Weights of a small transformer language model.
Architecture: LayerNorm before each block, learned positions, biases, tied embeddings.
Each number is 128 + 32 x the weight over its row's rms, rounded and kept within 0 to 255. Layers, rows and columns count from 0. The size above them is the row's rms in percent of the matrix's.

# layer 4 MLP down (transposed), 640x160, rms 0.0668, rows 583-604, columns 0-159
size [121 110 105 120 125 127 114 104  87 111 128  67 117  69  74 113  69 136  34 142 136  53]
[[129  67  97 105 124 171 148 175 113 145 140 121 170  91 124 120 113 103 104 165 142 155 123 173  90 127  74 135 116  96 135 148 159 119 117 119  99  70 133 155 126 148 170 133 176 159 155 145 179 170 127  93 107 178 134 196 139 133  93 172  92  95 138 154  18  99 126 106 139 121 152  99  82  92 111 148  70 110 103  82 113 155 147 128 155 104 114 141  97 123 132  91 106 109  86  90 182  99 115 136 149 122 125 112  80 143 197  74  71 139 174  99 133 190 154  80 151 136 117 168 132 145 182  84  87 124 128 161 143 138 154  91 115 123 116 183 119 150 128 133 168 103 138 169 140 128  93 167 112 191 160 187  79 154  83 182  88 106 102 141]
 [104 159 174 115  99 108 124 112 154  63  52  76 147 152 140 122 179  71 142 111 175 156 141  97 212 122 145 188 128 134 140 150 177 150 122 104 187 152 102  92 119 117  94 131 127 153 146 149  83 134 126 103 207 107 137 158 184  74 116 138 124 109 100 104  74  81  98 140 109 138  89 145 157 178 134  43 116 119 158 118 138 130  93  89  99  77 124 124  74  81 168 175 111  74 142 167  96 126 115 132 120 192 118 134 155 137 161 119 100 154 182 151 174 137 165 131  84 101 146 133  99 185 129 107 103 142 134 120 159  80 131 195 112  93 114 142 144 120 170 145 136 103 116 101 139 149 166 150 116 140 139 115 127 171  97 101  81 135 192 119]
 [121 176 128 133 105 130  91 136  94 153 168 111 120  78 106 121  81 107 104 160 181 147 110 188 156 138 158 126 131 139  98 117 158 148 150  96  97  65 120 135 128 130 114 125 104 147 178 129 134 109  98 122 148 134 174 164 164 142  94 201 158 172 134 124  89  86 138 169 156 112 120 115 165  85 129  99  93 137 171  77 138 164  79 154 130 148 117 156  89 130 138 194 170 129  92 103 111  96 179 102  71 103 135 137  91 151 103 133 170 133 101 110 179  36 143 100 150 170 145 173 123  91 133 203  86 116 160 114 125  62  92 118 129 163  96 152 155 221  87  50 132 102  99 138 149 133 114 145 138 153 111  99 104 144 117  94  64 146  87 148]
 [ 92 125 100 130  46  83  77 102 132 106 174 132 104 148 109 154  87 109 149  74 109 162 112 113 134 110 158 142 134 117 156 160  79 160 168 149  76 160 149 180 108 157 142 126 115 126 113 148 130 134 144 235  82 154 130 140 119 100 175 115 145 101  60 189 115 140 130 169 105 148 133 112 117 154 167 166 144 104 101 151 159 151 155 138 147 124  91  99  90 173 123 153 161 190 137 121 128 169 106 127 159  91 135 179 128 153 173  88 107 151  97 161 118 183  84 146 141 167 151 109  59 128 132  94  98 163  89 124 141 143 176 124 128  78 151 163 117  97  91  93  62  71 117 101  73 103 162 103 159 116 123  79 124 114 144  64 119 138 165 184]
 [199  97 135 146 101 126 125 100 145  96  98  60 128 106 140 153 115  96 117 161  77 107  55 151 176 135 107  94 140  72 136 117  82  69  74 141 188 149 119 116 153 134 117 203 126 108 134 138 106 117 160 138 131 147 117 150 116 117 121 106 155 170 102 107 146  91 111 172 139  75 108 151 155 156 113  99 112 157 188 165 114 156  76 136 111 118 145 112  88 110 115 185  74 135 185 125 159 149 165 169 113 132 147  93 139 114 181 106 142 164 125  84 102 126  86 159 133 185 133  82 105 133 133  65 171 142 117 185  93  96 183 194  99 167 141 126 148 118 152 102 144  86  93 113 118 185 169 131 118 160  95 212  93 150 163 127 158 106  98 147]
 [126 127 112 145 160 128  90 141 126 152 135 103 113 155 144  99 140 154 196  29 120 152  88 127 166 145 110  95 164 114 109 150 120 152 154 135  90  69 199 163 133 147 110 143  91 108  94 113 164 113 170  66 139 118 184  93 114  76  75 127 144 159 136 182  48 179 116 171 140 109 137 100 137 100  52 107 121 117  63 161 112  86 157 154 113 196 144 148 145 164  95  95 152 108 119 101 112 150  75 142 139  90 154 111  93 145 123 131 121  82  80  86  78 117 127 161 127  94 120 104 129 178  94 150 159 160 115 129 150 139 155 131 159 101 117 181  90 125 175 123 159 120 110 102 136 195 109 140 127 154 119 188  99 155 168 193 153 127 113 166]
 [131 158 138 144 104 180 171  60 187 105 114 115 202 109 133  92  96  69  92 118 183 167 121 117 133 123 133 167 132 122 134 157 131 129  72 123 107 145 153  35 136 126 197 163 127 122 111  73  93 120  65 116 141 100 130 169  88 136 153 160 133 164  94  79  64 166 102 115 152 114 109 142 109 130 164 107 103 173 107 180 168 152  72  82 164  94 159 122 148 124 121 173  76 162 127 118 112  64 116  91 133 139 109 128 137 144 174 103  95 113 116 141 141 197 153 110 107  93 147  93 123 110  98 141 175 137 135 121 111 166 179  98 131 130 131 113 103 181 130 136 138 151  94 120 104 188 102  94 142 147 194 126 116 177 169 178 141 104  83  95]
 [126 131 100 111 128 137 189 111 168  90 127 120  74 111 184 102 124 197 113 122  78  68  85 133 105 141 188 125 150 111 145 158 152  81  83 173 134 104 124 145 117 120 152 141 185  76 125 132 126 101  86 138  81 122 114  75  95 109 176 160  68 164 107 137 123  59 119 132 103 135 172 110  54  89 145 158 139 136  95 117 163 185 123 148 173  95 119 144 191 104  76 126 125  89 151 148 150 195 135 162 150 158  81 129 116 100 148 129 158 149  93 132  76 134 133 151 135 118 189 150 105 157 118 119  66 175 137  79 194 145 119 165  99 148 153 112 156  84 149 121 118 135 211 127  99 106 166 114 156 101 144 177 103 126  99 109 149 108 169 118]
 [189 188 126 149 120 137 119  89 156 115 124 150 140  43 204 124 136 115 124  99 149 191 185 127  99 113 121 138 137  95 141  76 138 139 168 101 138 101 155 145 143  52 131 121 104  91 190 162 130  99 166 142 106 184 140 157 136 106 173 109 116 105 154 129 156 176  71 144  82 144 128 150 134 114 158  85 173 203 138 134 106 151 141 163 148 112  55 132 136 101 103  99 125 103 127 193 114 110  98 133 118  76 143 117 148 104 130 144 106 157 125 130  97  94 130  88 112 151 127 101  70  62  64 116 125 187 147  85 137 147 131 125 107 111  81 156  59 144 153 136 154  99 119 113 148 125 133 138 149 148 213  91 134 124 182  63  97  91 121 130]
 [138 147  93 111 147  87 173 119 126 140 113 174 145 120 116  58  76 141 139 132  61 124 123  74 135 179 135  66 123 152 203 112 127 117 156 145 147 146  66 177 188  94 171  77 121 112 141 147  91 116  93  86  90 127  80  77 104 147 144 131 120 114 126 126 139 116 175 142 171 164 142 186  70  80 132 160 148  96 169 114 108 123 130 103 180 122 146 117 161 141 161 158 111 120 118  99 143 148 147 137  88 142  71 106 100  80 142 125 198 139 132 151 124 174  79 104 105  98 131 126 148 156 125 132 133 121 125 150 177  84 152 131 118 110 174 110 140 125 226  96 149  88 120 149  61 140 135 122  84 153 138 138 152 135 123 123 214  86 188  87]
 [ 92  80  99 176  97 129 131 131 103 135 132 132  84 125 153 116 126  73 135  80 103 102 124 156 189 121 152 112 123 194 176 130 112 139  95 125  96 128 138 180 116 169  88 137 130 110 103 113 173 118 133 208  98 124  90  91 139 113 118 146  93 203 105 139  80 139  79 175  88 156 138  76 189  89 160 140 110 136 108 127 155 181 144 132 118 213 166  81 136 150 102 152 121 143 127 129  86 128 112 192 180 109 201  98 146 125  82 170 159  50 154 184 163 128 182 148 135 160 154 141 123  98 112  86 111 179 127  63 104 137 139 101 132 115 163 124 146  86  68 116 111  69 111 128  98 147 141 105 112 131 114  96 172 146 103 141 107 107 132 129]
 [149  71 155 121 119 126 155 165 207  97  95 140 189  91 104  86 155 117 128 105  71  56 123 124 127 126 110 109  95 162 136  41 125 108 191  55 139  97 155 124 116 119  75 165  93 168 174 103 104  94 140 104 186 120 152 187 143 108 134 134 140 171 117 110 101 185 159 121 145 116 127 151  89 138 140 136 125 123 146 179 186 127  81 117 128 178 154  91 165 126 111 133 105 154  75 181 103 118 168 120 104 121  83 195 126 132 189  97 128  98 153 110 107  83 123 174 162 121  64 141 135 118 104 120 127 154 111 130 157 135 133 157 152 171 158  62  90  83  86 113 122 148  89 157 128  94 134 147 137 112 121 148 175 131 157 149  79 102 176 141]
 [117  93  66 134 137  93 157  86 137 105 157 107 106 155 182 111 111 171 106 144 115  94 149 130 125 158 134  66 184 125  73  96 116 149 169 179 124  82 162 149 114 125 102 177 160 189  84 130  98 127 150 127 144 110 157  93 126 112  89  92 152 140 105 125 180 137  85 132 105 169 155 169 111 174 135 130 171 114 148 103  76  88 110 110 159 141 118 103 168 125 158  99 157 108 138 147 106 134 124 192 107 194 185 145 148 121 189 168 167 145  76  49 139  56 123  69 148 113 109 108 112 120 178 130 128 126 154 172  75 126  41 122 102 136  89 166 144 164 150 128 132 128 147 101 114 134 124 109 116 183 192 166 130 174 108  88 128 143 140  86]
 [ 77  96 147 125 105  79  91 147 105 114  83 104 127  95 167 119  71 134 109  90 139 177 108  78 143 160 117 117 125 131 168  95 185 151 100 154  71 132 143  85 124 140 101 116 111 116 158 101 129 116 112 139 130 122 147 143 212 131 150 101 126 202 143 152 150 165  89 181  91 129 172  95 108  96 131 128 161 130 109 123 117 159  58 159 103 159  80 133 146 113 135 107 208 157 101 132 122 158 213 188  92  90  55 164 159 172 200 101 106  81 148  65 170 211  76  89 115 113 159 138 121 167 117 152 136 116 167 145 158  75 123 107 121 110 110  86 128 134 110 168 133  99 151 150 152 130 137 149 131 135 117 135 106  75 141 150 106 123 121 118]
 [147 132 116 195 150 121 184 142  79 137 105 110  99 102 109  76  95 128 136  89 139 146 185  84  87 174 127 171 136 134 157 124 153 174 109 188 111  97 124 204 119  93 136 116 134  96 127  78 121 159 146 197 140 134 141 125  96 102  86  80 129 188 143  97 148 103 100 127 115 111 103 156 129  76 189 106 129 105 136 139 130 156  88 121 199 166 139  99 157 102 160 142 150  87 152  57  68 171 151 103  84 145 112 175 114 101 205 124 136 149 145  94 131 107  67 114 224 121 128 138 156 162 112 127 128 125 145 120 105 131 186  97 169 132  87 112 142 136 103 120 177 134 133  72 109 107 143 144 128 149 138 127 161 203 141  85 132 140  84 121]
 [184  75 105 151 168 176 135 191 131  91 150  96 132  88 115 139 109 125 171 127 161 133 105  90 130 100  68 121 135 182 113 187 140  95 142 109  99 158 170  86 110 116 109 113 150  94  56 122 155 128 120 172 138  99 125 122 145 147 144 111 142 104  83 146 109 109 201  83  81 133 119 167  94 114 144 161 116 141  70  99 142 150  88 134 112 108 167 134  84 106  77 134  99 168  77 139 183 146  76 188 109 164 121 139 118 119 133  94 125  80 169  80  81 170 156  85 113  84 142 160 112 136 155 111 119 192 110  95 144 222 159 181 146 130 154 145 114  95 169 185 114 173 115 142 127 109  98 175 150 149 135  69  98 142 138 123 148  85 143 137]
 [104 188 100 127 133  90 100 114 156 114  85 140 136 105 108 134 148 128 174 113 223 108 123  94 155 163 114 123  90 114 146 148 163 122 170  70 157 112 139 136 138 117 136  50 156  69 203 131 152 166 138 164 133 106 158 115  86 116 144 146 134 165 129 127 155 174 102 164 136 163 123 138 136 143 155 136 155 100  71  82 100 129 132 103 129 111 100 200 115 118 123 140 119 128  74 185 115 110 101 249  94 131 165 163 159 148 117  75  67 113 179 128  74 104 176 100 146 131 124 129 135  89  93  98  74  93 144 136 106 106 134  90 114 158 132  86 106 180 163 108 159 140 118  80 137 175 120 110 134  70 182 115 103 141 158  79 143 131 106 147]
 [144 140  80 104 150 113 111 100 190 124 147 110 116 169 130 123 152 146 133 147 178 154 184  79 178  88 123 141 114 109 138  97 150 160 137 139 111 109 113 128 146 127 138 151 103 188  94 197 205 134 126 147 147 106 195 129 121  71 160 170  79 114  96 123 154 147 102 140 151 109 105 142 201 128 141  96 144 218 145 104 157 100 132 143  69 103  79 141  98 122 117 129 104  71 138 135 144 123  74 107  92  84 125 148 149 129 128 114 123 137 113 182 157  97 144 115 127  40 172 126 133 104 113  63 145  66 155 151  55 156 105 101 122 200 139 131  80 142 109  66 118 105 146 123 118 173 141 151 154 103 129  83 140 172  81  95 108 142 161 168]
 [164  83 103 125 127 143 123 116 119 129 136 141  90 148 162  76 165  91  95 128 123 108  19 126 109 148 157  24 141 159  91 144 109 128 146 115  85  96 122 148 118 124 176 119 132 174  97 123 153 146 144 106  97  94  70 141 124  57 129 130 126  91 112 135  83 132  72 131 130 152 131 123 119 139 155  95 117  78 108 105 156 141 141 107 125 116 193 114 107 190 185 176 122 106 177 138 116 145 147 156  95 155 153  81 126 150  69 106 119 170 116 149 128  73 190 170 100 130 140  99 154 104 159 155  96 201 115 130  93  94  84 114 100 112 102 110 155 159 131 111 115 165 159 151 172 194 112 123 144 126 112 157  99 153 131  85 158  85 223 150]
 [108 115 103 130 167 142 142  97 144 124 141  66 190 162 128 120 176 140 151 185 199 161 104 167 152 115 133 139 144 197  89 130 176 176 116 178 116 189 105  64  95 134 115  99 150 103 121 183 122 164 130 132 132  68 158 151  95 131 107 106 100  72 103 101 167 143 178 112  94 137  51 109 122 117 105  85 148 122 131 118 158 160 113 116 127 123 149 117  89 120 101 107 152 129  74 118 143  93 120  99 143 161 123 115  89 200 108 148 125 154 159 141 131 113 101 139  52  83 107 165 197 190 161 124 118 110 160 151  77 117 145 123 100 172 172 191 138 100 118 132 165 138 108 130 124  99 124 177 118  80 130 135 129  86 107 153 180  48 135 151]
 [135 137 169 114 161  83 164 163  66  58 113 106 105 153  94  77 148 132 109  97 149  94 157 125 132 150 106 148 166 140 114 163 123  96 153 104 130 167 167 127 114 139  78 116  97  95 146 115 134 103 146 177 116 132 117 134 201 131 177 110 155 140 107 166 100 103 123 152 141 179 133 168  95 133  99  93  83  74  43 149  51 118 119 132  68 151 155  98 134 141  57 102  88 160  87 172 188 128  66 115 150 100 131 147  89 133 153 143 123 151 189  85 112 107  74 165 132 128 106 159  72  99 160 111 149 158 131 184 121 136 157 154 153 164 121 176 140 119 156 218 120 130 147  87 154 147 111 140 134 127 163 113  75 136 114 161  98 116  95 160]
 [118 126 153 182 128 159 147 107 115 152  81 103 132 119 180  76 126 117 141 148  90  85 136  97 125 145 151 162 149  53 124 130 158 149 108 126 132  96 110 141 169 110 143 155 120 109 153  77 189 110 164 186 126 166  47  78 107 112 132 111 126 122 146 116 102 135 137 113 103 153 119 144 127 168 124 134 144  66 188 175 118 150  84 133 133 102 164 113 140 149 185 117  91 100 149 164 124 145 208 119  60 145 150 159  70  73 171 136 125 164 156 161 124 165 140 157  70 154 116 161 161 179 135 122 158  97 166 108 147 125 134 125  92 125 149 153 100  20  96 173 104 121 118 132  79  83 116 162  64  91 122 160 174 107 116 144 172 105 157  87]]
# layer 4 MLP up, 640x160, rms 0.0934, rows 584-604, columns 0-159
size [ 91  88 105 114 113 114 111 103 111 109  84 113 102  93  86  70 107  41 124 106  89]
[[150 146 116 144 105 113 135 134 155 153 126 140  61 168 120 195 131 142  80 135 119 177 141  92 113 111 106 150 109 137 189 155  78 167 101 102  61 181 146  96 116  89 118 184 136 134 162 143  99 131 195 117 150 210 115 174 140  70 110  74 142 116  68 112 142  82 125  85  84 159 138 120 151 141 156 150 121 133 122 150  60  99 161 125 116 116 143 130  99  80 157 134  68 127 140 101  30 127 129 113 143  81 145 164 159 125 173 174 150 115  99 163 135 121 151 136 146  74  97 124  87  92 135 139  84 152 123 106 108 111 136 135 114 140 144 111 116 177 194 204 169 107 131 120 135 121 141  84 108 199 142 136 126 162 131 116 145  62 162  99]
 [167  97 116 111 121 141  71 106  71 121  96 159 129 130 161 168 131 145 145  99 160 178 135  93  38 172 113 123 162 157 115 114  82 156  99 105  87 191 155 168 144  62 135  90  83  78 114 197 170  94 108 164 142 118 167 142 103 117 160 114 116 125  94 100 113 143  84 128  83 111 148 138  82 104 166 185 158 140 115 116 111  77 152 120 113 207 173 172 105 113 109  87 183 109  82 107 162 143 135  64 142 106 139 136 104 120  86 150 155 136  94 115 122 117 128  66 181 113 148 135 111 136 132  59 106 112 146  90 149 203 166 119 171 123 132 112 105 109 185 122 158 157 109 147 118  94 133 104 141 130 147  65 109  72 138 121 125  90 132 108]
 [ 99  73 138 147  73  42 167 120 132  95 132 200 178  88 158 104  78 181 145 141 107  97 142 109 181 133 133 106 142 109 107 112 119 119 108 134  77 123 106 174 116 173 150 125 180  80 162 170 111  89 161 122 156 186 127 128 100 186 151 129  79  86 150 119 150  97 109 114 186 116 213 133 102 102 148 154  73 132 107 130  97 111 174 126 133 104 145 181 116 133  80 122 181  69 174  65 156 117 124 128 159 137 133 101 128 131  97 150 152 154  81  84 160 153 107 125 110 130 152 119  78  66 162 147 158 133 147 135 159  66 145 146  79 151 126 105  59 169 133 117 116 115 113 120 140  99 151  94  87 145 123 161 190 115 137 137 105 119 167 121]
 [132 110 166 113 103  81 114 127 111 129  93  97  96 138 156 142 121 128 183 118  53  89 151 186  52 151 140 121 181  93 163 130  99  86  95 100  95 138 132 141 151 123 130 182  99 102 145 118  58  99  64 117 173 126  72 183 150 126 136  72 172 123  77 117 133 114 144 116 144 211 129 140  44 116 123 122 128 139 127 107 142  85 154 141 125 147 140 142  88  92 135 113 144  93 157 132 134 163 138  84 139 125 137 130 123  93 131 121 162  89  98 168 117 128  99 109 191 145 217 140 136 171 129 179 143 143  96 118 196 136 148 151 109 131  99 146 106 113 184 117 127  33 171 124 147 128 128 111 120 130  87 183 165 154 175 150 122 135 146  72]
 [102 161 116 169 130  81 150  88 153 134 166 137 127  95  90 107  57 124 116 159  77 121 175 125 132  58 124 114 159 134 117 149 169 115 170  86 118 141  86  73 130 140 207 158 149 148 194 118 111 133 160  75  90 131 143 144  87 161  65 146 187 130 137 149 193 115 128 119 167 101 171 110  95 138 181 152 157 116  91 133 145 102 145  76 174 132 120 105 163 160 151 161 117 118 182 105 100 116  54 137 172 144 113 118 137 121 149 162 171 168 142 149 123 128 112  95  76 105 135  79 117 118 137 113  95  87 127 119 122 117 153 196 118  69 128  77  92 175 138 172 112 155 129 118 133 142 197  56 128 119 129 169 110 110  68 118  91 164 135 152]
 [113 127 124 157 106  61 101 171 159 109 129 161  88 139 206 148 146 215 117 124  52 145 160 143  78 132 132 126 122  82 100 131  96 140 107 143  90 172 109 119 143 121 132 165  79  99 133 114 142 126 124  89  72 155 131 151 178 143  79 118 161  72  79  88 105 149 113 110 137 150 193 134 149 151  83 113 123  89  82  96 113 157 127 120 129 136 197 114 101 124 100 119 131 138  93 109 169 202 116 103 112 132 149  96 134 107 129 123 207 127 115  99 143 109 122  94 133 129 143  93  97 179 203 105 198 124  74 136 143 180 133 101 141  84 100 144 136 128 161 173 205 165 121 151 184 127 134 144 103 148 150 105 181 126 157  96 183 107 128 116]
 [105 142 109 138  91 102 113 117 164 107 182 160 124 110  95 152  24 127 162 114 125 134 145 144 134  78 119 126 177  73  51 140  71 155 161 128  66 124 109  92 131 106 142  93 149 133 165 168 153  98 128 161 100 173 121 189 133 164 102 102 123 113 128 160 142  91 108  68 191  95 162 142  84 152 112 148  92 128 155 134 142 149 169 115  70 177 148 169 133 137 156 128 114 133 115 107 136 145 136 125 164 126 136 174  89 110 146 126 106 132  97 172 133 109 159 113  95 167  95 112 100  66 171  95  95  75 109 118 154 145 160 142  62 120 182 149  89 156 164 207 112 140  41 141 151 122 147 135 133 116 121 107 170  71  72  98 153 144 144 111]
 [ 93 113 100 113 112 138  85 126 114 126 134 178  90 154 198 204 120 200 120 165 111 133 186 129 121 118 170 109 148 159  93 192  42 145  85 111 121 153 146 144 112  94 105 163  90  67 132 158 106  99 140 133 101 161 123 151 186 119 147 118  73 102  90 152 115 142 122 106 136 157 165  87 106 154  87 128 142 150 122 172 109 107 126 189 125 127 145 149 115 122  87 130  94 125 133  43 116 145 121  30 171 100 154  83  79 115 119 135 148 124  66 124 162 119  99 150 144  86 122 105 102  96 170 120 163 163 107 107 132 142 129  82 143  65 103 159 131 113 169 175 195 118 133 177 175 132 140 165 146 129 129  78 153  93 134  94 133  95 142 117]
 [124 157 143 138  88 116 154  96 154 148 152 174 115  87 107 126 112 140 161 148 100 140 175 172 104 137 113  92 134 115 118 171 143 103  97 166 144 164 134 157 126  49 158 139  96 135 136 112  93  90 108  58 134 136 100 103 161 141 106 113 167 141 100 119 171  85 149  81 139 135 109 131 112  86 157 108 110 118 138 118 113  82 156 126 139  91 208 139 124 119 134 158  89  85 141  74  53 171  64 128 146 190 153  88  90  93 104 211 126 143 134 109 104 189 129  77 131 194 188  53  69 134 148 153 160  76 119  97 135 139 140 142 143 150 115 145  90 136 138 167 146 122 122 109 148  67 170  99 117 175 142 152 156  88 103 199 115 135 168 118]
 [ 75 120 178 163  96  94  59 153 112 116  98 109 156 120 117  96 123 197 175 138  79 114 138 154 148 154 177 108 175 104  70 144 123 137 128 164  95 169  82 130 110 147 196 145 148 105 129 119 175 134 117 111 139 136  96 136 114 145  51 139  65  68 134 117 169 118 128 111 180  74 178 114  92  86 152 209 153 105 120 121  95 125 139 148 129 112 120 137 159 104 104 130 153  69 206  73 139 117 149 111 138 168 112  85 132 115 135 138 124 161 132  51 100 124  72 124 133 108 178 115 155 184 103 142 165  85 102 130 224 155 101 126 115 131 117  91 134 112 146 146 109 107 169 176 124 109 144  79 125  85 133 149 160 107 138 120 106 130 155 103]
 [ 58  79 100  43 125 162  73 143 146 135 105 120 103  92 162 134 118 114 112 187  90 133 200 179 150 107 170 154  87 110 134 120  37 129  89  98 119 154 143  81 115  96 153 147 151 114 146 135 108 116 123 163 192  97 136 130 112 120 102 112 164 133  85 154 140 144 121 143  54 156 137  51 145 184 129 134 112 164 110 154 122 174 102 123 175  93 141 119 104 127 135  74  73 122 157 113 122 149 119 106 161 176 112  35 121 106 108 115 110 118 129  61 162 138 163 142 133 137 153 117 107 137 190 134 171  93 146 104 150 139 123 121 121  56 104 130 135  89 139 178 178 149 179 106 132 142 175 140 155 139 106 100 147 164 161 160 157 107 126  93]
 [125  67 100 162 112  81 173  57  85 120 140 167 187 126 117 159 142 170 119  86 144 129 151 150 110 157 130  71 167 122 153 103 122  66 131 153  55 115 126 208 162 166 107 130 146 106 113  90 102 145  50 146 107 145  69 125 162 118 161  70 107 149 148 127 100  94 127 103 135 148 134 150  98 119 143 108 162 139 110 154 108 149  72 120 131  96 165 146 102 137 169 106 138 147 157 159 153 126  89 126 137 139 148 127 108 124 139 138  66  84 102 121  52 176 153  82 147 154 110  43 162 130 119 161 172 115  95 134 144 132 178 115 117 107 143 158 199 141 143 101 137  94 176 187 148 117 173 187  90 136  94 148 165  78 155  95 143 115 134 151]
 [ 97 133 131 121 120 103 163 102 130 150 158 164 119 113 183 179 118 112 158 140  66 167 174 131 110  50 159  73 115 124 139 187  66 108  88 116 155 153 140 109 131 116 180 155 124 125 149 130  81 128 149  76 102 148 116 141 154 158 134  63 121 137  72 163 180 119 183 123 110 187 157 124  58 149  81 171 116 132  66 138  92 114 104 105 151  74 188 162 139 137 148 142 127 120 162  71 101 114 102 109 137 148 129  91  42 101 106 179 131  91 105 127 107 183 114 116 172 113 145 117 101 150 149 107 175 106 133  68 162 152 112 127  90 111 106 105 157 171 159 155 161 120 106 102 136 104 147 147 106 160  91 126 143  93 139 174 144  63 186 115]
 [119 139  80 138 102  94 191  84 117 174 117 154  92  57 148 139 108 169 164 140 109 209 156 142 116  94 119 103  82 136 164 157 105 138 120 186 157 160 154 128 135  92 153 139 116  91 169 103 106 125 121 114  66 146  88 100 141 137 144  99 138 179 115 113 181  75 170 110  97 138 155 119 132 104 110 147 102 133 110  97  67  92 117 115 139  88 137 203 141 168 164 179 141  99 135  75  80 171  94 119 140 155 163  67 116  78  54 151 155 120  92  86  58 178 102  58 130 164 141 121 116 164 160 179 129 122 106  79 132 169 156 129 121 126 102 107 121 168 143 106 174 103 113 128 128 120 172 141 127 174 139 100 103 122 116 168 134  75 155 149]
 [ 84 151 168 127 122 124 119 134 145 118  94 121 154 172 124 166 156 127 113 128 122 162 131 122 123 102 139 102 118  97  89 123 100 129 126  89  82 109 110 164 118 133 128 156 188 140 140  80 113 132 125 124 143 151 146  89 149  98  67  92 102 153  86  93 183 108 151 106 155 113 166  81 154 155 125 113 165 118 120  90  83 194 180  97 178 104  97 138 145 107 161  94 135 139 146 142  99 170 154  66 119 103  77 149 153 136 192 122 162 113 120 160 139 104  58 194 185 156 110 124 176 161 153 153 115 128 108 134 128  99 106 121  35 143 161 103  93 124 146 141 199  65 152 123 159  98 186  52 133 125  94 185 196 131 181 115 154 135 141  63]
 [101 107  80 128 182  94 122 142 157 136 146 204  99  94 128 144 116 128 134  74 112 173 156 140 117  99 191 132 146 145 150 148 105 158 111 120 163 130 179 124 127 101 152 123 138 100 137 169 115 134 119  83  33 110 151 101 168 200 152 105 110 130 152  98 124 115 146 123 168 109 169 109 114  85 119 195  84 122 104 205  34 123 136 135 142 119 126 151 181 149 121 189 147 162  95 150 115  94  35 142 191  84 106 132  89 124  60 178 103 103 102  63 121 127 135 113 184 121 115 136 106  99  98  91 122 133 107 133 112 124 151 157 152 160 110 116  82 201 115 100 123 145  87 107 182  98 120 155 127 128 140 125  89 106 109  98 124 111 142 130]
 [ 89 166 172 141 115  57 184 151 174 139 117 162 125 167 212 141  90  95  87 130  45 120 133 149 133  91 169 122 191 103 113 140 144 132 138 113 157 127  95 101 121 127 123 182 188 135 178 122  62  69 152 100 136 148  83 157 118 164  64 108 141  89 106 127 206  89 110 101 158 123 228  98  99 173 122 125 137 150 123  99 103 167 137 119 115 148 117 125 116 116 186 175 141 136 174  65  83 112 135  83 135 121 102 130 152 124 184 142 162 128 137 151 137 117  94 152 132 123 117  88 134  72 143 106 145 116 147 138 159 140  97 131  80 116 110 104 115 174 169 151 103 104  99 166 126 136 137 110 118 117 105 171 165 129 110 135 173 108 171  69]
 [ 97  99 158 124 145 128 105  82  90 161  90 103 112  52  85 148  69 159 169 150 120 178 127 196 161 156 173 165 112 149 223 170  63 168  83 178 164 134 192 131 139 103 125 145  85  92 147 166  93 150 175 122  71 154 122 129 164  96 174 106 137 173 154 144 109 160 166 150 142 120 106 114 127 107  79 135 110 135 143 112 117 100 174  95 113  71 147 190 128 119  97 137 116 112  54  91 114 135 115  59 111 142 127 155 126 129 142 150  94 119 132 137 167  92 108 126 191 136 116 132 113 133  86 174 106 102 117 111 114 119 100  77 154 177  91 149  72 118 124 125 124  92 108 115  99 107 140 151 126 176  80 122 181  94  87 126 126 132  92 144]
 [ 60 155 120 106 128 104 159 149 160 125 123 198 155 157 201 158 155 131  92 129 126 148 143 158 123 117 133 115 135 105 170 116  79  99 147 110 154 117 100 169 137 112 150 163 172 119  81 201 100 162 135 105 149 113  94 165 116 154 108  63 105 107  90 185 160  81 145  98 136 186 185 160 142 126 190 128 113 160 126 106  90 127 181 110 135 120 101  92 126 157 142  62 132  75 140  85  91 201 150  60 124 165 115 163 112 114 165 109 132  78  65  77  85 113 147 152 165  96 121  96 101 123 143 106 139  99 121 133 100 134 127 129 148  65 120  89 124  91 147 136 147 132 153 123 150 115 178 106 115 137 105 153 157  76 166 121 178  61 148  72]
 [132 117 178 141 126 137 133  87 169 137 129 112  18 158 121 148  90 127 111 141 125 129 139 130 163 155 138 122 103 158 196 155 137 148  82 107 111 127 134 128 107 108 134 115 138 106 162 159  67 119 111 143 142 141 175 178 131  74 132  70 161 151 107 114 117 108 117  62 156  98  88 102 139 140 143  79 109 109 153 173  21  77 137 178  84 165 196 163  94 107 125 139 108 119 141 127  29 119  78 134 138 168 177  77 128 109 156 126 135 112 143 156 144 148 104  96 124 123 139  72 126 107  99 133 115 125 145  60 150 133 125 128 120 125 121 135 135 175 163 171 186  90  78 129 142 193 145  95 132 158 123 124  90 174  86 181  91 108 158 138]
 [127 151 116  98  97  90 140 136 126 174 150 165  99 123 153 178 118 165 161 184  58 168 155 175  59  59 153  77 126 162 157 183  96 109  98 141 145 150 125 105 140 102 142 131 142 132 151 133  82 129 149 108 120 146  85 116 133 140 111  76 133 145  49 142 160 106 161 104 131 135 142 124  91 118 145 154 145 100  71 122  87 114 120 106 119  63 194 207 119 135 156 166  96 117 138 108  69 143  95  92 115 137 141 111  98  69 122 189 171 107  95 132 101 183 130  79 132 153 136 100 104 166 142 117 131 131 134  47 161 170 117 133 108 122  77 118 156 153 179 136 181 127  93 108 119  90 124 147  96 151 100 134 175 102 150 179 148  77 188 133]]